config.yaml
n_kv_head: 6
d_mlp: 1152
activation: "squared_relu"
rope_fraction: 1.0
init_std_down: 0.0
schedule: "wsd"
decay_fraction: 0.313
final_lr_fraction: 0.1
batch_tokens: 65536
steps: 10738
Each number is 128 + 32 x the weight over the matrix's rms, rounded and kept within 0 to 255. Layers, rows and columns count from 0. Numbers have three digits each.

# layer 8 MLP down (transposed), 1152x384, rms 0.0999, rows 328-423, columns 352-383
197161162126116116125098111109131173130125121128132138146168149130190120184094137152172102136160
124121113097107081110091119128105123154105101147147210071126169072093086156140127075173142101125
070151116126141145153134122151121152124051142118060137148089168107168115104152103091110168034124
148116111138145135126129107066181085172147167118128177161108175140123185112133139129132157222170
100091186120104175169144103133131099134116087155118077149163131150082108151132163092124165131175
135121081155085169138105087155172161106137116103090100171135149116120110176157122134155140157177
148143128152134125129130079137134103136088133166167133079114157129155130141140111167127125149119
109129123161079100139176096111163174106134117101179163134121143104126110156122085141117146102181
116149141109168136089110144099136118078128136132118117156108114110114128181088139143124125137138
122105126093101138153153093199163158199117104155137119157119151164169114168144098145110116142104
115119105086086090149101111114091145163121148156130131152112140182186097111131085084175107142107
193140095143140130129140081085183138148110166122111127137126111091112115106136143134129139121128
078133159145110102139108110134119118148097105173104133164079156149105122107174205145111120081139
154106153161142095118078100126143165104111203129155120108106173149108088117126145116128155128148
066098082113164120137132183144122122119170135132201092138157147114129067217110087148121140177092
095166169035114167148084137118067127147181097125108100110100127189134139123105113172142178115172
117202108121103130107170114106143142121140159114129128155104179197114111158148168123135159088175
088124155090151151104153142104080120130144094108063180115054096109173089180163128133134111113068
176132201159168127162119049140187124161144121102082050165105136205114119081129127128073127114199
121136120108115111153117102132085137147161157148089125093162114094118198147081137128112168182146
057149129102072133112155125156146134147109118146163130107134066086163155166169035150155089126103
128181120130185077083108085192128085159132152082148161120166120099068093132129181154138101135183
182162102138134063085157129169172140160123171124138154124151142098029155171111111082130093080148
187138157109105153119177103089110136169201109143139142093115130136082106118151098094156178137153
044092127093153150093123136149190160102141159102124139119151134158101172113175108119171129097125
087109131109173157143179113142091142157065108186141131092108154155088150116013121146123124167113
091160103149122139160153180165096089131146153193162144122097123127158113124135158104140170170159
105112076060138154179157117152144111170113155142186158074173170146134111116114135186139131121128
137133114136132159110147131205101127123149097167091102196163131154177168043116128133113137094184
109121122122174092150094128154133110128091164149181082136146057092132078190105110110128114134153
034146136092062092167159181129148145154142105131096193147060126066122125189150066150059127103098
107084146100149159133116130153115122132169109137124103041117178133147122105136125180156208100163
127135065120146125177128177101098119131138153080111142127145140142121147127122124105109103148159
143168159171120128167070156141141160137117194166152120123154142140151132192139131115127147086144
132082116141163163104089121156137109101148104166094124158119150101092134172090132121136113177129
089209118139171135096110135085131097151172129172141152111118184085103178153109129103140159195121
104099172134134118123111027126148104102134173144194143122130162097151129145169099094173202118079
151184059123109080127137137111136108147092144111146096137125176181083097145152044120133158147104
141051131134100133171136156082119173131144091127148134144112174110088120121133118102132104048135
122116161070117126164136102103140133122128114087141134105068088148140126117157119109108154096205
130064117140161092110080091136143119146098123164169098137211208111110129175105087092145130116131
136139146117156102125079161129130161120145179141126134144092150103149144135078089153098115107166
068103141139096140153120092144083176104160120193117106109115125121143132195100123124142104126084
154117093127215062123168102131119123103122137109166104132098128093124094135083122130186156104112
203098097113129160162101117109078177153098068169115163181082161098099100112104165117116153119113
147139142183127049119106122080151143195171143079161021104136164133105079128098168066169127096137
089138179101141118206106184119088133111166112117189141110156135116125124118156124091144115159173
147102108109095126120084090121122163104135082126143164181121076158080112165166134084123105162173
134130108117091113102121037160120092129129159129136097122106168178137064161093184109162121084142
185102149110114158074124123151144152129143106141161170175103085116042105089115176107090107133145
176099113091079129141129127100131096137183142108126159129107116103113147079127100108147150131099
155123140149112115128107168118111128149129154168134078129128151151164182114155086150099112113124
106112164099071123106121151076159179094150148129122106153146163154131147140121083158171110144100
145121159117073092167219168110115154184121160128126154172128124164101139130122145128124083140096
095126177108138124128151118095136132127151103097148156127082087144174140076098133108165192093125
187155166161075093123166153198121115117104081105103162082063155117112160073118108138162155142112
095092110139101114116115101149092110142108102115127133125104136051149091138081151105155108115048
082128158132106179202124133138115073084139072137174144159171145161103177102124098110143138092069
105115089078133146163132130145117169145166150091121127133106125116135119149074082140156057130139
090140135158096155109114152149152127109146126129133077173109109117159183127142167141083064118110
158102084125148151150164121112141134120193128117187118099113118167126161126109097159125113174110
132175131132158104155168148121174091127135131143124138170106111209132130061077171128098129170133
106125098112086118070103157152128167107200153117132143167108107125173133113068130133135131178086
120187153140172125124177184110134175112179118149153108160146133150147106154157132096129098117135
097141194114127121111152175104107184157159126107117116146191146155117138137105105140111097082159
149156119122164153103107113149146151185152129188143069144110107118145096112150146101107125065129
096103067153099161147134139164088135137142143087139168091100151147056166125112142143173071103139
149164082120126151092179136147125122158104106098143094171126168190161125095063069105089163167096
185119101105113099133113117186130107159098104100164121146138121059131139153159111067138137114113
102107145175163155083145124093096160140127179130149221152117149068132057198154125042161094122119
195079096100140082171075098161085089094163149140134104171092103093079083149112120120196116121093
118124175184093178187094149156156097140052183124096066070208194142150109149174134096079180187123
129097076056140151139099173093117132131069172155118148072164127186143082066079080072160073121144
179168086059095129110112151129157140144086132098133099109084081080110186121108086136141161102083
086139110139112111054147162139119150094123130094131146088103145158077148177059113127145114117137
155163114142176094057097105132169108099069091104117144171128101187166124106115082169155144118127
136115121164159095112121112133094131102158107134143118092129066149133089132141143086092120044108
115128112167167077138088094116081144125104146070087154129109115127131084139097074168129140155097
129121081136114158085086164179106100140114108097127176162177139129139154092171166182087215133093
142123092117110159096149090116131173156100080115106129137134132061162121161119098096099113184114
094168167146121142137068161122084231142104139158118134131098066069070069094119102126154092127172
116155136100195137113168115112145143098125204103081154128161130078131112096158136135137126132099
163132151141094055141100083147093103141144050098149153104167144108095097131148114127144113158121
103110075122176098140096158107152101160146084105135164134108130101106104170077130146127124100121
111130174162126077133087113167126081130149061092061224101136120086119115087157133135133161081102
137109145142168172128203186095146115113170111095129085131185053104152155205102133103145136188123
108177149101137125091145116038169129069092153113163149087191150087143134148115111116123075066160
076143152078110069153144140133129165166151114163165163136171064095157104129107123148140101183129
154109153103141149123103174099144129102099135115104176107115152135124107128146145143102136089138
185154130112072128109138110140092112131142107179061083107138135144144166125149094121177122080111
113106137137123138135091122198154131124141098143169132112080157098111106169174124110131124146123
096170123192134110151171082115115200123153150145150110121140114105123145131118115117117116169132
140138140163175117167155138157103140128166111127127167160164141110135146113121053127104144097126
184135140165113088120129116143119133147121073185138133069159093132135140083148059157071149136131
097084062106070116131167122092164092094178074099126074170076060095129071103092137093117113100116
124145126151125053144109160118138175184139105177091152128087160127109101100106088187145238095115
# layer 8 MLP up, 1152x384, rms 0.114, rows 329-424, columns 352-383
140109108136068164077171176148143139138160171091152167098152127085122142136120122158109129178093
092190032186113120108116157128111148156151111129115122179130169183126115116117130139084106211172
123092129114161140077153049179124073125137221073136157102217104160187113129148158157106168154125
133092121135113186149131137129089157103101164111120155115125142160120102177176175132142146106126
161104133173174149097152132134138113148119161120076147140180163113087121124123136165119131114131
074132133121139131115101127129107130142042130154146097201145065149119090121137158128139100054097
084157178087085090130124083139063154084159166117168128162188126142091089088118160126168098119145
134138115110128130100109142065127118105128137133163152170093150156059145100076154149139136133086
068080083198053133211105100129129120153136160126091110156146155194104104152121158058128141214123
140144150164086107124172154136102085125124055177153124163197092142142124136134100108095123097130
103142114120116109179154117152113163132139091113120123110098143153112134071191113103156167134199
147145205157112168160185125128066087157091087101116217135130086082115159155078150136134084120165
121097104144127140150161097104169140069021135154136094142147181125143121109167141133141079130136
068163116114137128120118115068118096112096132103104086108180180181129172130168145133122141107137
077151111147113110119159123140156200121074137146147099168158050094134124135115115093102106164110
102143074118158153161135107094126102085110115155091064108098137157139123110127154092019161072148
144110137157135095108131127138158141150119225082119153101114107139088169139096176153174115217100
086095149153105114125093099159148168140114111114099139123125141143147126112100154130103107155096
066078124066182050185156124112091161142095146134116153140126126162127152095127121105125162165157
160171150117098110130163128181175081119132146124071140114134044067102094157129139096187109167181
161101100107128191138114046059150052103136098093205129169115114157116131151149139155129150133104
153132138150101171161090197097107143130139140125091153110140057165127188125200150147098143197128
162146186077168121139185153105117122122080138128135118181184142105140114078117144118117153129159
096148116134133136165167125119125163117095142168078139110135091078199121069135136108179051237104
144073133093132102157144107073134133141161130164138165112162136160100097131153126174127150056058
102129143119132142115124050159108118151167131110141058108141122154202230168152126145123114143080
085126078124098145078180130108124205103117126176124155111134101136162109092137183186108100235146
125073090182114086110103134152076142119134194101103131137093119133173123128144148133154095150238
148135059110151092170122104127155128073122166100098115126091122146175106093178129100251139165123
105125128161166143121093131072158118062102097154101132116100106158062190145120097131138135087131
105108113118121164144163135137092174107156137130127160145163099138134120182120183133151147124089
047072162104161153161124087143089147132149086142153113149113116176145189151094134114112169093081
095110140070066101118197089163088140102079104110153127127104107131088181133111116091179130121094
098157130151068071200151145116129118103164144166138145113108100186112151146112086058131171148179
123086130085122117060208116169110137174116135164085125126175131089103139118183116127170123092133
111101127100171152129147136108120136123090157170170138162164118140179197111125128109095178167149
121109124177124147122099104122117158094128174137205139168154117138128118074171083131094090140107
133140170157120145108146123141141143034139111139095107130156098127173149026092186053150165099127
128125046146105128119122156142143142109131127171149114228095132102123099108125197098102097151103
112115131119150101105120094118119166122119114119130078111122146127143154152123104104129101101146
119139154155086155188135108155133098150097185117150144181082105121068092126161132155115120119137
106114080101170182163170075140098192032081150116127124176107068151120102098143117121094136107085
110173107074129120162057129155091151118125153176094076200144150186142114114109141136121090119116
164088155118098142129123134145124143106136107126118137161151105182141187153185140091046129084084
107151127096119130121126071129147133130117172121162115138099139172127150104223124096171066113115
105109128102175138138138160089102118120079137147102165100172140110119101150112164135146105129147
073092123133140194129158100095178135167148115070140162098169136112161137111163156194111153134157
138147134144137147156197144076083114119107132204115148109099118197175149125169147136131140145123
086084112071122129191139170116079088161097156102089076140141128140089140104154122162129080100139
134122131121126124120112159129052138124118137186166067169116166167145157170142125150125135166131
111132107068144136154133100102163165127087142102156188116140135169161105122137125088114112089129
142084120156129098127092044115154090099111124100198131135155149108111141072098140100160102091071
131103124171119072126115095128117097126109168104098109081172123140114098123138165152131140108165
122122116086162167144140107091089123092115119148154136101095045141121126128131164077173162154108
157064160166087078114096147108162143122060163114098174123135138128143160136112097110122088153119
092110144077142155144142062126106088080108107110134124126149129148164154095129112135198169146133
104188040147126129159178118122121146114123132062108131127098122139157138152172135129109156124111
181089144067112133145140120153137156129181116146123100141170078118130155077179115130065123111175
151114095077114126123129125076103134106111129199179104111137130108131117138130154143122177138120
168132021140125146127132215116112170160098094077130106113104118150105162142168158125131145165157
182145144118094108112133169066187167169106121173091108101169165131138187084160152167184180134125
130138085115094183161135087141124112140083185121137168139116176150178137117138175089122083118124
163094145129209152092128117159162111131102147111107149206139101132197107163149210115117070125111
110158086105162129116156164103072105161111144150118149183118112127163163102155118111105053097122
150150122136169157124135141105157147155117120068136094089133100111126153145162135114149089129146
096064133089162183111083122134096079132104132152176080161069099102111111109186117067165093146170
046058126168127144125104089082153147176128151167165127123132077211197120150161130098108078175124
099064163066127098175137134159062090179130115101131134170135124151152183126116129133132105105158
030098154137097095100145143112080162131127192080210145122131115175148126184140085143098128135130
063125171107141207097125040134083160086125062087121026127121079155155110118136126143123150127173
130117084132167145133088125130141093113097160110111126144138147123138133149128160094131089115170
144104143146153158102149130043111110153096164162123144094178039083108174174140133090109112163144
068133104165102067099141115111082126179103165177149153152131042129079168109208174072149114098144
139054139122115083113164171190140093145106126143097122182128159180133133129144107089111106115119
108102183083113198131145069145143149150126128103107155163153155125076121077155183087109182115126
117122131101116120133129171104111176078121180129186084228207173109120078086218117098137117128105
128156107119109108138122097084121126081093136157190211113113109151069121114142131109110116105135
139074152117168083141119090090116168119105116116104159120120125172096167126114165069130129094114
071140153164115151121096142166163125152142149112131155122032105114147165151106184103079141142151
100186138114151201082135175094120127160095070075162156172131094120227135157146127075122103175145
085084157139190121157132157140081129155076138162131104100114163158158161098134148089126110143117
065101093154118155116109097151105135134134154096117140116108151171111128166092160139087142108089
078091082092165140109137136078147147132120073023097153155094083112142115115089114140183141134113
088092075121087130141079115131166090168097156122153145137142122104147089092125121127158129186185
188096136105114077119157103174104109108106109090162107103207115194076178123155133129153120160180
133097128120154165116202114071119132103119168122092170143118144049156120083081120161127096162141
079084108139126110105107106120130114129141137142154147155096131150114124146154152114105191148160
120130129151169072141094175104133137161118163171133135165145099092165077087150189089097157116106
099111129183130128146135089128131164167140163078156155075157059172059177061129152148128105133132
105152144103089189094103168125127134098134171104093126139089141167116100072122098077079158202140
132157121052094155134142114109123145107111196065172098172137110122119170169163172086143155154135
115121131138157172074138136098172109144143145102119126141115117128150112106189097094109148171113
151089193130108100131130090111137119116138107156122118118092101114127105146138146095069123141127
063081083149181111121089105115039223144103123096244078105148134143154173162199152026150108113117
164126091130107150120132119147119197158138169146142135151167158108177093138146151181108148117072
040164169141146172132089137152154108148152167132100177081079077162122091158103183070102102128153